Weights of a small transformer language model.
Size: width 64, 2 heads of 32, MLP 128 SwiGLU, vocabulary 2048, 0.803M parameters.
Architecture: biases, attention and MLP in parallel.
Each number is 128 + 32 x the weight over its row's rms, rounded and kept within 0 to 255. Layers, rows and columns count from 0. Numbers have three digits each. The size before them is the row's rms in percent of the matrix's.

# q: layer 9 attention query, 64x64, rms 0.292, rows 47-63, columns 0-63
# k: layer 9 attention key, 64x64, rms 0.295, rows 47-63, columns 0-63
# v: layer 9 attention value, 64x64, rms 0.337, rows 32-63, columns 0-63
# o: layer 9 attention output (transposed), 64x64, rms 0.237, rows 32-63, columns 0-63
# gate: layer 9 MLP gate, 128x64, rms 0.324, rows 0-33, columns 0-63
# up: layer 9 MLP up, 128x64, rms 0.356, rows 0-33, columns 0-63
# down: layer 9 MLP down (transposed), 128x64, rms 0.169, rows 0-33, columns 0-63
q47 090:135119076170127162096088165190137086111071149100116119133165083100137146112130149129112121119104122190125168100137200104129100118113133178120089112186099122162143161104053078093110175134173117
k47 103:111137085148150124106141143165113062056114105081131184098124147097142142144114155136196133093103132120127151157147165101112150105112144172051171090169159168124159137125128087192080096109141078
q48 081:087051079094120102154113156119168109090133136153120118075059110135121159102121077132093109125113177159124104128127161110147097126091173121144145195111118105127084141055104107112113134212141091
k48 080:130117099114140154087167172161101116086101106095084143228132130166133205076136149121127167116108135105184126153123146084116132142120122157132113128130166214127130087177100099106149147078160124
q49 085:162099089121106150217190094168147124170143137113088115161156089091124066175112141111119143124103098063103143096118101112137087115125141084151096127114111061137117149180098111065155136125160154
k49 098:183133105160174144152105140114144137111131143146159111052149126045139112171140158141180135146120188157108158126143140106120162062099155182118128096133135161219158155087108082153114117106147130
q50 100:118059128072118121182149110098162135139205140142111122139114162117119109119139073130110122156138128077112078122117087148149126173090110084206134185084124093082102139129177142068116113175118145
k50 128:133116187115076118126134112079151135149164139140111108121074113197112099109156118138082114172143102140106116076074071164200120144112156104177111174097096093072102123104173171094149119162126144
q51 112:150043151107117121105152131138112117129165133177101149148111116187098118182135145142109198114157127095149117183144050139190162157133152183121099179082153157138173129121146098136156144128152079
k51 100:144127177140143083118116046143125116137106108048178088115092103103152143088134170101138169159119120147127112170168121125102107127159165116144142108113102115119088233151105173154113129096183105
q52 099:126171151151155097107147156116071164160134122102099163047058117126120154120151101108125114153180160149125110136063141173135102115113130186134106108108097093174148142123061110109169102190155173
k52 098:132124113109162148158075095112108089143147141078110080098115136119140121147140147174086120134105066151160158168136140180097106098184110151109187198079107117078180157090140135188133131133183103
q53 112:158121160180138127155104114078135080072175161100099108064148138142168138136138085163110092145151180166078179155125073116118086114119150163151216136159126133138160130161176120110108092123101115
k53 083:160171102164179104116160077115125177098116099086126148076160110121127092139074126101084100133099122088077167131096158100122059116116125095109152180184118096130085085147086151104161130088096162
q54 099:125114098126147161100150153176103150122100156143173068108137105093153109173119119138141194148112087137153111156098163090141144101144130106156088209112143141157112116186083172181120173198117075
k54 100:081112145162115169194148140104130114173116146119117150082166095143158109157134146109122097163144071204155179162131095164136148149129098152114128116112216173143095147127184178128175099121108165
q55 118:123116161076077157085104152158184121067167138140078121165110134123117141107117124117115142095132158085146132164084140175111122093080096063110092127149177132208108123120148129111178190147143174
k55 094:133116087122144160085166147154098125151148107231114143153139123106167120122179109125196102146132157127122114121190113115172146129061088089091155154169130132148102167113099159112190107172167100
q56 106:134106127150140169123082132142193151154159136118108100166167178155090120105185058150131133080145088107102166083090093127109059164169172150130104113084139159132073112186104077129127137122116126
k56 102:140200129156138071178199114145089161111116084124132125132100155181132151146138123183149120073138111120086152103148120110155103086104104186146091178117131141050183145096122074128124115148109106
q57 104:128112141096124087106093185160173146174133149089093134117098157111204202110125119136170116132163067140107143100123151148166151115080136136122096136083143095183133062168205144123125128160126144
k57 094:066111144081144139116118148160096101117128122094133051139142108094131179071131045096144166166100119150170129107147133162143144154154087143130160128118126133091120165110143161156167084179039130
q58 095:116155148172022143091133134122154104106157108135119118175090103085139104140157131095083114117114108125087098120103113147141165127110078167113173087079090116131181140053114129131113216124121127
k58 099:099156097133172147138169125182100105149122146129108168097071151130115106179149132068077106088115113121169100118095133090147130135137189156079120085199186083100130120139114137096133073128177174
q59 111:147162099157155189151099132148178131175182120118127146104102122150161076186122162129111155160098136166194091172113095115199112102147096061142087093165093103156115150129156114114141122137122072
k59 101:097114067074123146112140130165037112126122100082113097172112116131143142175173132189159105141119051125141128099104087107128100180149176074171118169127112104143113100083120110142082144121159139
q60 093:156141146139148224099174058129126114144154107111121140114119193099132101149120105103157082135106110100112155079113133143133153128193047174125102126175122112164125089058135152151108142164156114
k60 083:149138149067165081114088121101102110109135108129107145118096083091156147112104088120155105154141146165100135176131193140086196117056171149129210120098106131159157141132157146156067155128166151
q61 097:166084105139075090111173143101155110140093090144134128059125099140184062114177128109136127087113111144135155123194128088185170154142123124101060162112122136131101102151087107154102146152058138
k61 100:108113093122107105171119137126136134105092068067059173112104115175073122094135122140107099176196171099187111101118141118153065154109135193146055103098109112142137140105107110159116148131143130
q62 106:141129091140110146121154169162125149079078142127077096118126206118070140059144075057155074122107156090138134110108135152156163144192152138149137072143146130114128094157103161117100158175153125
k62 094:099138120148091159113141093183130091115200086134151148085113156157116185063167137138152135130115092113103151139126197162133075099172098193145115126133113083079122095176140082085152130128135161
q63 099:155158118109192185147105156162112190159150124198127165099139093079082096139103121091165132121135130197133150161121176147150143138091136132083165131102143070107111108135147142113133146202098175
k63 089:144127173113120109122114103127084084082104154141167118114177161142107160158141111152170161108165073071187114120130119149111163154132089188130081144110126158142145112144107145106036151100179057
v32 099:119163183118094132176092139084157157145083148078107135151173130099125098120090156145100147153103147133171190087153132119071162120137143152139132082091091102172180079122133198145149146106158065
o32 106:110111100152106118139161145161105112121158130184075101095129102126123107077123082195104105135047155147181122147139116141168086152111123125126095123115166150221125141100107155067072141129077142
v33 103:137107153154121116152135109137106171196084087099108179215134110151079167116129149154114110150123154123139064072116176115084132182126138098133162171192178163115133155112133092102148138144124083
o33 111:140168175104118146078154132123145108088113150122069147082120159155068181146125083112129093149109109113085183128108136137146136113098150132111138139077081132132103203191081197128137166170155159
v34 095:203121171155150167132126140147177148151117125077156054143080096115113118123067088138109114110093164093096117082162089202117132163086133127153124156126123201160113156145103129095145122139081147
o34 098:086089102189114117164157156141116177173095166168137197154084108140086134104082091140120114161149119164139139155114128075142112131108125159158107103038118093043087145118116112114116147131149104
v35 109:148116123092134149113118090156133124112161131121130156115137123152156163141096126174102096150063138048212127123135167141099065130119071122174127129176090098129142093165086065078138102104183116
o35 114:078067090095136139129169164101087074156109172148153104179078172105129169154091185143168127163117063111126118075087122129131152136114175100095082162153085151140148172138138159153116115113131155
v36 103:129049148128120193152076060137117091081117141150196115145158104105121131149126183139161140140102106125093134081146180075107107136112157133141139144143107161091104138170094116104053084086127130
o36 104:114118083085140132143106133138168089153128137089105123149135195118120087119189091144137075174160151099149160114109107080055208149106144139135153137092162145187141171153167115180169105130149131
v37 100:142080107111133142162107150066129105122181124080181153115084147200146121091120082157060095146146182140124114163074159113143109152112132156094156132139177116181144096134155100191079124147114121
o37 103:091140118100114110080105114135170172080138144143128134102093123145106148172178175121155150117150110139192088129131090134175105152199173097121160129133046100130143185121181103142158181081113103
v38 102:171156132119082095150137133127178131154166212142154106097148166132139133150187150152112171111100145125099075141182114089125154075171116149076117126080152076109072140078109125084128159125141082
o38 105:143095113136132143165124135118167164140178075081143087148136152119204140102106098098129136107127181125078188104205144181195132127066183134128099139137104093125143143096096154095101121089124119
v39 112:131132112120124118154093149204119079083069131108124094182176158106189188109099138149135105138134113102124128150076195110107148129150121129202127158099122167101130195152111126151110162105083095
o39 113:094101175108124141064124141060110110113153091097069107148096133094082081160094136127133129169146120113105082142128128061086105101067083124165162089101159098216162149132114127121128142124125125
v40 092:182221149137148105119131112154117141112131140155187110147146122042149072132145128117199130127168162195089130147082120126140106095148156183124166138177100138126126126143101130111088188114148124
o40 095:153151104123124127177134092180112178159094153098132119138168058136106152171135144110100133155141181096136090112158154128066133124093159177134135118113170100203123165121129056129092131113199169
v41 107:102129139104158137074136127175129162134123077125106109112158113164091161118175066137054184163144119141136114113122148175160150084124051076078097122121098114158154114128160095139133134096209131
o41 113:153098111162110103120101098164139095124100149160168107130110141163137151155055119111108154045061072098125101123116067081143136153134113126105163140154146103099171074131159218122140117153153132
v42 105:122108152122170166132186103132144132076143093177123185130157135094097156120112096203124135074110122122089123073216159126130128123087138179191134166105144154158157095142124101136102076159131146
o42 106:089107155085132136147133150191112089135124122104146139086118087158178164128121146167164112229152116135157130152056091172039182129090114144095108148101115130094131133123118187127132125126113136
v43 089:130120121119051112091128108135073127137075106127124127102162142093172187145134115061131154176116110173147156096113160073116077181180150141088134112073142141180126092179127096084144112123108102
o43 097:138136095141137100142129113047182093119115139125135143122146090106085174086111134161165134109129153129148154176136098104070142112120185116113142105140113135253121144088114188121113143149189123
v44 096:139173151077097158146134143172171124119166117176114099198131185214117128180107127146144155126167139104152104157133102129110130125126114168068176134115165092088115155159086114082132144078076136
o44 101:173113116140147133104123185143134135182144119056138127097161125069122163132108112062081067122144122144075143095147123112181144128145110139130084139141081129138172145098189132083118066075123077
v45 103:114100055149162152154116129109144165142136159152097072120158157150151141114101132161137089127200161117151125132130138184057163065113123110100168103102112096192148139084136149102188083121098089
o45 110:105143128151096144106123210117122132142132100120200147090091141171171127188125101099125140177130075144154158099154188071168103091133094109119085099134119109188154075148143147111105130152068122
v46 100:100117152118109168162165076154144119123155158156127157127111149106138132089070149094137100070169072151089199117128131117144147133170123083156028108160159127149123164162135106131186155131133183
o46 105:141121128120177094144096184148079122179143097089080102075150149102125088101113117118141203155148161116132128106104101104043120127175086174104173135143126142107053099096106141109156132161113158
v47 111:129107180145131104112106104125135086171176125172143142107138198085096157134104122204127171103085160135127126138071113144159113136109128105110163106088103116148187135145239088170120138112128111
o47 105:122127132144099142141176145088084065110181085130109115155135065178125106128216149160185107093161144099143106143156105081130157146151106107076136144148086081114111121143089135101071116108128184
v48 107:201174108101192079132121140164105088113131089085137126155156110114095123115148138133085132094138137136113121172103163155095071147102113200107096169106124143095132054095187140144156095121093171
o48 111:113102177150102113100173126158152213095165130151177134169161118100099172119128190133118106124191097166173055152144141168153164121075082104111147111134151161115123166120134165113100118159163140
v49 095:060087148168102112113130147108145093102085065107133064148174140094105122103189118129150060172175158087102082141184097154127112167157091141081128129136112092124110142159164094115115135138091153
o49 109:157183094163114181145134073100150139093093208115174140147119134117103122189133104174086161174156111115126128137102061085132129111098063103129126084167121127081154108112130124128161100165102082
v50 099:156099170177176127167114182134089116081136105162080150102190184118116180125146155112114039087145097135187122151137133164134117142183196170143131103153139122129134143109144131133109082146148124
o50 101:104153155049119149109149132116067115155110097116183140112070132104168168144163086213134153098172164098134111105107166181117123106108064117112143116096094160147125132170110124070129111166135100
v51 106:175097046160095094186135144109102115157117146108096154125125148110219126156151094086103146145157151083096160144119147110144107089074115114106153184124100163080137142089070133120129174096137102
o51 103:139168134072150111126140072115120152126110106113107077148153193169123140117053156054126152150115161169148120156127124113163099144143164145159170090078122084187181134159119085137083076137124107
v52 100:110150103079090138160199113163112086150086109093128146071154125129181085102107113143134073128061118132150162152121095097130116210104121094104170167119144089129149143134185120087109082130170144
o52 098:147135108149111132101129133045142097140089146183127064187158144137134184141074132136167110148138122110151081149183146152134116126144104175106144178146064175100098173091102094137142129082083157
v53 111:153103072091177127131109114134082148107114155181156106132126158113168142169146132169127104184122094180084158199143167096058150146121099146126118143103059119172157150097165116070090116112144118
o53 099:164110140136130120131138178106181107123100105074131129134105150127174103142137107105171141132201079108185059130154133123120146220078143181089140167113149103180168114115131160179112154123115149
v54 106:090162130132179167116155121106123115109145126172125127081136140168133135137129189061146156138173124119115165142102141115095130175125132115156119148127123097219113129207142119144069186081073072
o54 111:138129178156123082114078128135156125117114140074133123116070095142134120109136140163069116155152097102103111119091099096136129145229169163114106163133128152215103109070109086123176130100175140
v55 095:095167128158065109207143100151088133085166129128123135077172151174059140147120128103138140167143110145082073086127102146106116122169148126164179093109079142124167153125116141063164121123111175
o55 106:215124104067151156109126105187122101156107084104154104112082135131074159137084136153136131087134169138153175167181146088101129150157108088190125166145171159104105111071139101110117127119172121
v56 101:112121154125084078129168164155102144142149091172180186084107123113153112151055064174115149096125092084107102107116132152104158153115118091110187166109127107136101110055108154110176097109089140
o56 102:155131086152113144127103168100148097155163114131118112149115076144149207130136200072163113166114160130160133138156136092137085085133158099110106134098141142009143115130092110159113133179096146
v57 098:098192130103152130099178130126120144134129155111133082166142081141118126055145102159098111151110120156137121141103126109140107162199154128089154121165055197132162150058110166204124118128135095
o57 095:159167131168080142076055131158088143073067149217166152129131114089094085155131138103136138073115157152158131099149151162128180109107109113124114135063151090147103133112124147133128137097167169
v58 101:132090162092109123177189130121165125141155150165159088133111092170108137166143077110162195141104180138168076098108149100168153155104096157195101133160111102151128126078145133160129165178145077
o58 112:094110103176113127142093135139118123112083087087112142101167158182130125100107140129090118081126124134098138113140083119134112184147188092128111163131164131009152191142090135093142164080152100
v59 094:097158162170093113161154090140151168109108048126152126101084149115110125174142113106105118091179128163137134155120182110095120129124130148186115212093142154108163090106102112096117170091050147
o59 102:177082154142106157099154121140115105169164136098115155095151110143124159144069210113091114193120159153136148186107124100166126148091135149061164165134117152153127107088082105155146145155148052
v60 095:122123150092087136134111182163100201091177163106102127145163170144109124098112097150189164157146138144177113162186103095130112092147144084149143135119170135093180144163140174157135070081099087
o60 101:124212070137114136086128072159070089141169079094106065139129127124124109139139113122132068109120089103100107135157146118123123110109117041132089110107102151117129082102155143127109158053127090
v61 098:159113132123114138175122071163160147149156093086108130148116148125180128135116183125134121114110092088205106066104061169131141170111125150176112134179101100157076182150118131180131183097120148
o61 103:101088108118102120155107182145078154159110153132085132138101156117060099123081087172174101124116118148030129117124145112139105082183130176082151109140142175092173174124091097096103141108121111
v62 084:080139166101133155060099152180114130159149172156149094140180111173206138171125131177136134140189127143078119136131049107125149154112117137163155132129124116104168139171120140112164174103118190
o62 090:140184091140140117114147155151175092104154123149085087130091127080122093111073145086102091144134077084096061107155125088101122099125109153137110178167135105101115092122172039122089109078134113
v63 094:124156117112139111177137146123134141131099117122195065134088116131106169091081177079084104131138171181109147096132126143113117137206089130161221161116114141130180174117100128149122094094170135
o63 098:194086169123132185108110124148101115101099114142101123151120110129122095125138085132121154147125149141220137101109168037160115120118157147150155111145144132120100193099187170099083149119200130
gate0 095:165050102167120103116166103082091119124101109094121066187102167079117084113144101123092099148164183144118144141121182147109126152153156149145144134175142143144108104179121172148172138196150088
up0 102:108123092106148168102176147120123168170039139148133124161090148161149115097127113144154114140216135169090149121147149114101132101092195119141102157134186084110083082095079095149127104143113169
down0 100:135189142170107115106142105079165106067170153129104095132121129121095158141157094178173079126106073104146159159138172102144144139131119114163185085206106126108107141146082202129119152162134092
gate1 086:126103121116162128119129113151092118101152134139192124084087127140178093124157126184124127075135123134045107129136083084115192182116120116165159128181146133118107090123076171085160120177200120
up1 098:107091128083134162105052119134073117151126052138144130155176130173108137138155136096192167112106101127054148164120109107154112104134084133079152134107114096180070184119139144093121147154097107
down1 101:127146177172135107139128109147107089128098138179147071127126192085111078160109182117152147122133111154097161112151154143130119167195102043140126124128113159108114176079094102123188188101103103
gate2 095:127112218134155112155145139113174099175133129115046128062141140129130220073124131119126158095089096172141093161112138130139142141131127099134126124073070169092130118100145119095124089111089153
up2 103:149117114146122147135158178123132165157119147134145099173172183123103180072184116113200147159112102100120163148130111082101168132190146054159153115144127113081091155111125142074086121132078093
down2 101:171114057140102094070157159122070122116120150073121133175144191144130167136114102158083118155176130160113109105156129052134064090103104118201117129126178131128164160119155127088133127125126153
gate3 095:146125146184107130157136114175088085101161071167104138087122110144158123164087121105138185196160131112173106146094150109116201071140129072125112118123129139082118148133093164118104093143114208
up3 101:165136074129108155099171070139134118118149096141078159178189099102112095113139123111143174146113085109114117055196055121143122176108123138109153170132115112155144176132128103156128114199082121
down3 102:119153085197117109135157053150075117125171091155128130128126139148117109078147117103132166181138121141160083105118121094153091141124116087099161127184127087059112106185138156142137111210087104
gate4 103:157098100062110097135091156082090126152121191174097152062174141097102086113121104118149200126062165094075075127162155100144125119073126108118103116123143120123104144118167160106140135115137174
up4 107:096152098116165088147090112147132183151121059109095153138129101105130124071117127125113133102119090057058104060118088148100061127110100111134141123127072154109090192108060139120137107125137135
down4 099:081196119089160167085152178097102167173124068112128139196117078092161098111138126136114150142145122146132096151122203085126155109106143105167144117121140118075166088085152154142083138148154171
gate5 106:088107123110178080093112123148129085098146120121150130164099175098097130119145161109116183153151160107102101133115132102107105115109116135192097087162083068023161097143096068114132075150116116
up5 095:153107111108187115151100141101132104092118094110129123121146131052085082075101095042106151159167152170081101045192117142153120159141091142123146129132124149141160112126155148149071097148112127
down5 104:064088171115146153115090173111091129131140138175105126112129126093110149132052144170087135140152086132088113137133170110192141177163140117109157102126122157230160153125180124136109181103159128
gate6 119:163129118133116119180066077093154180151129119133091111116102111132142109108088108128090147150152161143123157092176024128093118112060139169154119193087101153137087134131100099078115132175120138
up6 093:144198144081171142158201128146173152191181161111144159164125129128116070117105133084109109117138089136114178095067177113136088130122112171148148150179189112132146131159147143106135142108162167
down6 097:123180168117107134151160087100142118154149155094109148127162141110086091126119148152133188037149121132087052139102131102063100138119121101114059068120088134160115146123103077081145160153131142
gate7 093:159126107147141098102076082125097161131177065156107119129115092121167098153097145145114110164126130205095120150095078131113095103058161128171120119138103096170095144077114164149057113154110183
up7 091:091168169124094118152156087091143069174109111176149087105136119090180204168055144109126130097125105123165074074120128116121169158158153176103140132102109107093138160161101135128101170135114094
down7 097:139146197145142107113044090130120141123129160139144093117110141094082136105106059108092153116129156113086163146118080115077132133157224173098137139116109093136148172104176192136091124127119136
gate8 102:169199169165158183153159149123107173111155137120136063061110152141131100103145152111122151105093132182072133175160114125128137115109082104128062099106148100092116143104121177091147086158082149
up8 100:100139100113101090202176142071154106114152131080092112088148127095149141125114113085137218083131149125156102134088123070132143157111151110124096130152130153112107193143163105219098124152115120
down8 105:117115132201153180139149124156189140118072176107142058107129123106122157136181185176075167120109155159143136112099150079117178168145120163119076119159136091103112147165120132105116186151151106
gate9 097:118074146113103086129086104083094122143130182180152105116124136080149090237161124122167127191119175205128082179126123169131132110140125129101117165149163114134120126110140167134153162161123124
up9 102:083169092148095092076118146117133121103103152132090096106119075170094112180167108140155127097124145105151127158140104140147149188101199148098099118161102113078101170074132171133093075071159170
down9 105:128091075104137162128166125156126169127113086133095077102156097097114151151131125077149201155160120117181090127162171089165088124089166063160170121154147126176187166105071148130110115130119135
gate10 107:167121153095167148135060138160095099119132119187111117119126098135128166108070111193094118120163066112112064127131155130094101098120096142173169205115113132095138126040156131125119101120163111
up10 106:139181145102168137119148168177077170095134114115119202158138097178102144119140114162211155144160082097130115138164139139100154147096143197148101140056127104075160153121097133135100149116130168
down10 102:104133168105103194109115079128083130141159125187136166144136093076159150104109113162122154132130112154157098101118124183138067147164124127132189155141121123023113117137085079093141122189106123
gate11 094:080150155155121127146131167070125077184190060135112102113094169155179111083126139149136149061098138143147129154079090172164153111149119131162167131169144093123137156101101158189105084126140114
up11 108:110223094122099154114171098115151176182107116091073153164106119158120144111127109121130121190096076084141182117194152124087083144107094119114154148140137102153148172146156164134103174092135140
down11 105:190123141103119192151139107152097138183120122118110143219116107150150106126116070122150062075110103055130112166153128128100114080117109091065156110120094129159106149151079133127151146101098096
gate12 110:111125150091108095124140139113142103096166099082189101094130154090113101116110119114092123102108159053154091123191164107136162081095140114193127156116128121121112125107121218162208129149091155
up12 110:159091078140121133136115069105077075168111111087126043120105101138141101119099106128144070116132125116159123189142133142093105109104130124155180139145137184115063201164101108130127094098074135
down12 110:120155057092113114117120161179134144119116112156130080080175102123120158173101130082091201094114145101098086117163133118102156078068145086121134169121145081128187130142178181101099124146163127
gate13 105:203129079197139134152148092117139171154123134121148097150185120171093176088108098174153085157187076131129098101144128154139109110156131135173137117139130071095124139139200151092130125065116127
up13 102:150140122103120172134099077103138109079094125126155163125160132100108088127186136120110128173130100081212160076153154117119156093139180132086213089143109109094172187145149099117095123115091127
down13 107:150152107089175150174131083140100132088114136111112121104183149120102177126138123146144205039143115103098135109132185160116165130116137098111109104114107070093116191087065143166076107138132134
gate14 103:134113073070122095110093108096142116136153129138086111095090114135110159082085116137094170125135119113073090081094126117089068128134159093197152113159095131154062092173148101167148131132162197
up14 093:085162154151132140069106145122085115143151154082116090159116092083124127108101064128130121124133146110146101113138118071139075196079196126104128094137131089118178169206127188122133116142079126
down14 098:164092145168174177116118120114084139108109162089137143146155116086165104110141145159158116130155118134176150053120159085143115138144179049151097155120121150078075147217145107116083129139126163
gate15 093:054160146167132066092159110113096112141142170109157081119180150162082053109129141143165148166138157143135150146073105167124096124163123085125105108181071126128122146137118099106210131144142143
up15 092:111145162097135125084147149125154095150155061120087179145099121204109176120113138138137110096136139074151059098090126163138194092141139103123128124153096168114123175067104068142125091179139116
down15 091:146156090063119090116100109131097121113109090141121134148112121120164076063131099165132125120181108127114131238149136142175142112189142106158091144136154112162116088180134066109172107141086108
gate16 094:140122075081120076169124116127149141118087125083139097157112180122181122076203184143112138155163149087121070113140101146149122139092096129157132145088131121025104193146118138125131136128127098
up16 108:148175145175121135102186060108160086067173124130124131102136111123080072111122148090068096129139205129123177133113137125100097133125064141184146148144128133133101147145117162090119164140060140
down16 113:148122085139150180138125080111196109095139136155159108149095130117125073169172083201194127120087132149120099071183161100090113134116174092156153177104109107160140086128164104102143101142142149
gate17 099:108154110146144069103147104123146177147082140116115096142093095073090111110168164109117116122155183123087134131126146155140214125164159115161101159103096081099136086079126234128122133141131097
up17 103:135174151086124106097148157127056110139113123190053132126118139150098174157155150102131113167139145147147072163125168082105167121160126105155108094155176098125097055120105169159147151108085073
down17 104:117172131144128141094120131177179163110111094062182121102078119166131185128103112094132132090129136124115163039124112087096078161112134125106076157088102112070119127156143080133125066127168131
gate18 103:147132134069141160099073146151152131119114207151113106141134156143104101097143119077086088101097201105131109120093150108088085114104132080150170191156097081125105130144161156061166161148102136
up18 088:139090133152133124083123095150110101144157106097104120056131142132140181093076128133118149171168101148072092118114174163176154195146129140136027112134125116122152149097096118167160075138153175
down18 094:158164108105116165159094117106146159154108123113136070167090132120129138103184077092133071158127062139119196134141092164164156118105169091158147182065141122197133180136089118140120125156158132
gate19 104:130121136119137175126097143144149151125087150164169117113138091110143039059171159178091198149116168127094173120159120145187133130166094142142092127043134134132114152101104119142128136157070145
up19 096:117172155111109132082154109107129095144160196141130119134084148051144188159133130133146112116152088111149122151054129109064076162120165113179164153171140117140107121099149114102140200107087088
down19 090:131122141078154144147183170154155111074142112153092135143127120101102141154057144192150148165178156113103149073148111143149116153140133141124141128132106112134132174163238052132111151111095161
gate20 092:136128163098118124127168197093153134115156155137136159133085201044119125097162112120090110118182132113114152127133077148168097111167139152125169128196145107162152077144140179088166157158127176
up20 106:136135129118135133139099153083133115090146126086105092166094125141148172120126159183137134147125141103144155086138135171135064122188156086111139159070096134236096135138176138171041131137119125
down20 104:148145119169120132152147097146172149142091109176141103104168168075133147124091102094132127166181148131041111089096146139152198133137113147114162057169130141054144147117116127067169098131127105
gate21 100:143105151169152066072098156114081095089184106124136112081162141129103136149156123185076133094065157151162083205118132149135163156140147145151105198106114157114176137135129165132132088111114113
up21 105:094066170125114101139135091078143115141098156109125146092140108108107152167126112081122123122155158141192142138098168099137144097138117115146118217077178118167184120140165107134211136107106062
down21 099:129181102115142197143095126069115152123106153130148126117067117145155126132120133103156144044142146104182148107142133122142148081125048159168146099106187067110114147103135212143149152127116139
gate22 104:165124087163127123073149126107136168164119142115122205123146058150113107117079091147137143147040111100120142111157101194105094180121118105175150111115119138085072148097121167143101166119124177
up22 109:130148130105157180130156090111140161130088122185097134158146062113105115141078089167153103098085189100141126129135110132181094121088129149120146128108089097098123081168091176133081165099203080
down22 104:143087067155132155096228145156176163117168142157139138116173110170120093183144112076168208119155130149194108092151115133106166158135123149115101111126124122162096097154107139132123114095141092
gate23 094:131159088099150177111101112151119116086119116158084109153084075172158091108086148098144118130152125192087110168116067155151149126145115052174133120134133147112092104184071156071150116174145113
up23 116:163154117147088125165178140145166160119149134121130145202086179231138103156100156133158172138157146082123136178150158164122122093105081122092133088106103127136123108134115108073103071092140095
down23 113:126173189124128136105115187135131125140191176156173158109137087058079156117097141139134141137130146170139114120121179138198148129139073170125116161159130083171142164128090148170124119152103053
gate24 100:125112101140169085121084085070085077119147108118163130168099191157124163100182105111124085143137113134114115130115198112107112174152156164124170116161085150112087101151185121184085082159150141
up24 093:133104092085116102138123110144141091088110124140192176078097040141121154150120163102134097173123107173114076125138153130135087183127148108138177122142115157139063114109106174063076108166102111
down24 101:174157090149145120155148068040096087106115146113121118160138105192103214114121176146104106124114142157116180097182141141102134165175119115124147126169094099172156169135159156112103144145135163
gate25 112:145149153219113083155100116124135096137171137130167094155098167136213086167113125132144117189111163111118151148121144088120079095058126079156146137144083104101105095079105153113157092140126114
up25 099:168122169136129087142179137173134112151102112136200170128198073109132128086109129157116117164155104101099105112114113104095126162119108122140091077142046104110173124052093166136142090095133168
down25 101:115154083143091119139139071110111129097107084130117123140161120135131137120099051093120096192163106063138137128112123105092132084053115136120182148177114193062166099123120133159105160174143095
gate26 106:143141117103138112084135150138082098109184083182152096073099127162157176146102127141063125093145139130081099195098150163129105162210155116098163140081140119087112168092076129127139129136090130
up26 096:121193142141165104090097164128132129113088097100167102124189087156098155102118159125159132156098172168130084110142182119168137157166128119171146141135099086106190142074158178142155081058148141
down26 102:147160169184150155044144124136142083146151173142098088122175164117129134157125125140107142097146115124139123107083103067142181138094080135162075111116170102100178096168115167150085092109188154
gate27 098:135094090084118110101134168114095060198177100130110129106111175113153109161069102095099116128125087147102079135072111110176090129179164119141090165156106149086137091103086135137134129166169172
up27 088:081151076097135087144172130095138095134083125117142109123175110089145102115113186173125165181062143139108084141204102145120096118111153140147153135185076150117128134099199103124124088138142074
down27 102:143154085148134105138164124131159153122154215152120158157118121145106106067089119139129112036137124175135144113142128133137131091126122150070085082164149151093115107084036132148079150084135146
gate28 107:136111091162088165157080170086135148132138127139145077130154146111110108152133134170156130210132188124089117063156150134102053163118090119180108112134076156124127083109136179150157176167119110
up28 093:077121183127151126156110142120139123146107134176160117109135172151078114173129136144138129120154184132092075124203080089092160158126173105140099110143091119168072060150136109204096138149089120
down28 092:135153141122179089087106112137113121134135068127162124122115106119093089143162202111131148143164145090074107107072131175148137085091141183182134097068134094160079099173101141157177106127092169
gate29 093:168104126147094171149127107134041109158077164109151156171183108189179108174130081142121150185106090183157156104099089143102134096084138131129086128124149153078091122090146159129112159137133129
up29 102:126091093162151134101116133086126056100064174095174150047126101083123132147090114142106049123087146151112092144109143135128128152126174091076173123106090130072106151109169122101095113138115132
down29 100:168076111148043092075122117103193176089083114152143172148090123095133133138125118116111148111154123126082082156118090118112144148112159173108110205174146178119084184132128124146108165130136153
gate30 121:123103071094053094076207115114095167145090126117147174136149121107131146128134084129147143148118119050173091110141121190099120118100164077105163183125115098091136167138182137126130094113137133
up30 099:091155069134142151115101140102087204147127108066137101118197132173116150099119064117152135163121125146163077123174164150140118176179074096121170124133159094111152107083083112140173127151134102
down30 098:117128154140128089137202116089181099117112129072131154146120094096126110094127166094150080117107113146165128161142172086161094120183182122193132144112098107149093064084103045146147143127143110
gate31 098:111099125144106093180147147106137137102120181102174146139108173159124175123203152162103099119162141086112161079116143119067136088133104151181088151036128148097082114143123102125133082080103118
up31 102:099096119095132188129120177167090130153134205057161105155103166170135100102130097141148103140145081070143109143155150057141178126150104115110091151105170131125127155180141110138169068144116098
down31 098:101167086169142164193112124169108166125112143079082144160123099148142124118049144080134109144092096158186079104151073110144140115129143136133064119173139088098139151137185146171113115102080111
gate32 102:176135134112097201111133182105129096071154146135112153155118145142118186127211146156122087120167094110169167091096136196135165101167072117162116134100189134141119160120130122094151101157111097
up32 102:140114120148107187123191152086120143161168129091204129122110148148186126165148161116142158135182124152138122110117183160173169150123177100130081133150153101188148073179134074134115094174146121
down32 098:186113129085124111134154107127163091142226146119018116108173116138179150181138172141107153133122138077160080138113117137079125147100133097102116131150153140131066129118127163135183126125128135
gate33 093:152106092106145087122124153102143133135141096123117118119167112176192083067174128133078124132137125107080169057103137148112123070188130112118165074129061141091191148150153163167148111122163141
up33 092:112112115134112158125104132096127120081185183150125097140130163162128169059114108122107136102183087161128114055160159102157155070174186171127107137080090111133119137144127190166110092107156175
down33 096:147079110102135146139110136035114127134126145103135055174151114111148149109105190132105129138094143094056136156151142129178147108200122106108147055083125144093168107132085125122131136065118110